Each number is 128 + 24 x the weight over its row's rms, rounded and kept within 0 to 255. Layers, rows and columns count from 0. Numbers have three digits each. The size before them is the row's rms in percent of the matrix's.

# up: layer 2 MLP up, 1536x384, rms 0.123, rows 1372-1382, columns 256-383
# down: layer 2 MLP down (transposed), 1536x384, rms 0.102, rows 1372-1381, columns 256-383
up1372 099:123137110096094139152131140061114133120133142105112114150133089130163114176139113104110151162116140140118123085162118132096129118139153103122132129165098142102140097115138102115163111132091108106146152154153148100107146119107108169148120101127160134157114122121144074186096140126079135117128118132139137160164125111127119109121120158132146114138128139135165129151144113108133117138156
down1372 082:107175090127150098120114112180145110125133132129125129175155132110127131095148130170104141126155076123154121152127139128144126096122134143153120113100142103134106135120171117153129110160177150115105160123100117160137136121147144105123166130082125127074130137134120150099151153145181153103102139153108136080105131151114101153133104085147133125129101116142088127155115116114156082138097
up1373 100:184137119145141146161089106117122133148122128136120146145119147132145133106104123119121163075147107180097075121118130125149118138147099119096141137120135091162140132133164131076113176158123118115131142085116142135143124128153117123091124141147159137132116112116158075093175086098143088143151130096122137141157125125110119154140141119147129124160131116139115149115153157136074096144111
down1373 107:130127111093127128164131138139126146107133145099104180178087136135116091174101100143102143152119173129109101117124099120165124109112132131130118156139141100118136112084125129130136113131134176113125122112111112134127134141097133081145116127115126101160123134138157149157164125134113136134117118138158125065112124148128120138142161133093129140120128146138155108103109148118128142127107
up1374 083:116128092133160147132111124160127164184157117118116102115107152153143103127142172120175164098130125133122114087159123122122162135174123141110083163132129125065134117157131140096119086145133177067120091148114166142097142162166127144108177109113156123133144132101152116117123111103111114119088089149105112111129080107141150109179135128161132121072108143105144151155094140108105106101126
down1374 070:100136099100118156151182134112126138144109089145162140150097082156093105173131143163145140160111139152136129162113135150119113135080160134138097136128111145143103172123141108148093162125144140116145156155141088087114136166121147137151143146153098143142079133131094113116150159151104121086150108128133124142173143155121101101110126122108116163113146144127096105144148120143093123128158
up1375 104:117123145120111139111107129148120110157100176139107114120116122147102120114072125182140150181110150089145140089168099166124137152151113135106149115176073089126115107119126107120098155178148149101109125101133134141139105093143133132116085120138103095134090122114129123088127078131136190196146195142158149093163133095098135147109172104135143161132073176130139177152131142142133145116171
down1375 110:113125121159123193117132118105160097094106160124098139146151148157140135128131149144116138146105155142097145136130115105117132128111105133098107098125160125152175103102176128129102116123068116186093154142074111172122127121107120094127161140143082113129159142121148188113121133139066139110128127089121128118139099172111116105128163124166145143168132173125149134089117079131117173146090
up1376 098:159140112127150105145112107135170137147111103103148150147108098157121164140119121103131137123167153137137115126099164143149096127146183117130156149154091097182146127154134167127155112139142145082155159102059128158150158133131129126111136136105148127186173130173147107078104093137136144164120127084123077135088146141165128133163144150117106107115113124135137151118096130096121087086115
down1376 104:073109142120156126134151111184133121095098138144118127138113134103124098105125134134142141147145104105108155139115131085104120122130114116098161103142129140127171140093144103149121111165141105104114134134179114205131128102117109118162137128185152114099173154164130079120122115128117124157133056141115141110139174100136143160112151148133152112145120156092133158120118105091147144121115
up1377 092:136150115085087134102115103144145113171113188107086143110111123095105149101105121118185149113155152141133157112097109148116064165175135131115140106123096084146129118079149169124152138146127132106144143115138113121133113120119126102119130137108108145119113137173148108142100154120162139145105135151155127149075131119124080130151139148103131131148133127165144119087113156089115127133119
down1377 096:117149154102114143105132112137116158136138135135162124122126115123079152094156145139126108109109151139099120146136117095152164130111116090140127128098137126152160139143160084155121127146124115153102146159096156090104091146184148111110182124157136134136117124155126180137134099133167136139071087129095091160106144067143119173091090115129111159135127138122120142160136110154110125166126
up1378 088:097086115131136099105079118136097159124128134083154163104122107137123141142125133132169104120112158138100110135115153090167131118132110166158173119159108162134105150115124162110119133143118141191137138111134128101151134164102131107137124103193093155094139114154148148136122089142145117114134125103148141173123149153120133119063077123089104132142127145102127173141146142142126115125090
down1378 087:158120142116125147157129129139157133136118093172126103139096107159168129088179158116142164138105148126126125127119152188130138179113132092117159142077161135133099132148091110138116129121156073140095190095155160120120128125100144151147091141089141104155156128145150173114120137124131112104099127165118141131130069111150145135117155119119158122082128114123127138091132132119144099117144
up1379 097:098099151126157090174117119116145165180174111120137118127105151147148144110129096123139130094120072152120152119160103086095110115111148121145110138095113117172106064128090119083141122101122099124115134116123165108120104152116140152113114114091127145114149118113111130111142118117141117144137127164144137151141128119126124121128097120142149141115088115149153117103158125118140100119149
down1379 100:099103094114151111083115107108106155174125102125104137124160111125106156120127145137095131126087126127086103147121142170172143130075137125146151130092132103139134142170148129131122103142165117155152089108157137155164104086113131131124133100156103098156126142131050101109131125139133202147124078059100117132137173156131151123130151101184146102097150146120094109091112172144176119147121
up1380 081:137164118101117116092098123103115143127141194115093146139128097112098131154149061126130117087127098110125106106127163110143141145165103100120150140143130128092124160116129153147121124151110120155091150116126157155103137115156169135141106136148114170132102139135127107110128136143078104080154140109125179137136117171128097109107124135133104129164115206121090136147150170145133164131124
down1380 098:114145124138153110164129116136146173128168106133111129166135119103118131121125112138141160164095105185138122147102152085049145109107126115129130092147114130122134111109138123130101092128142137137120106103182129149112097164133143081152143147171152162097133147089165106113090143143127121107136140157124097133118127116112107146093130126142110130107116136150148166125150119079115106178132
up1381 106:123142113154151108147104132117156174102127128106057123106159152103154125130138081074167119100147112143156125162117149138092115101167132106109111107097130109139144137131146156127090172115101139154130134155133123178078155161150087147119155133158145151120137098118157180085158116143190108121097152145149183138131130145122129099125132121085146128151114154133177106139061098093140109151106
down1381 098:144116153061102117101147163094143092114135122128155142086075131125128139139126172142118140119108123137112123110138136083138169134116114156142144164121145158101114089138099107069168099110145053092124126112149094123113121113128173135098090119117131099122101104094126134130161125123101141148128119103153080141120142093129139091176145111124158109111122107113116176167096100156142133109117
up1382 104:125107084102130174081109166137147112123140104152117153084118124096153157160097107126114154128153165124152168168066144127155150137135129139131154123119156138128166162091107149153144124128155163123099122145100160101143111111144114150119115136096151115099131125156167141131117166154109143083107142144132140074149103105101127113125137114097121142120136166161097129125130084156089142158126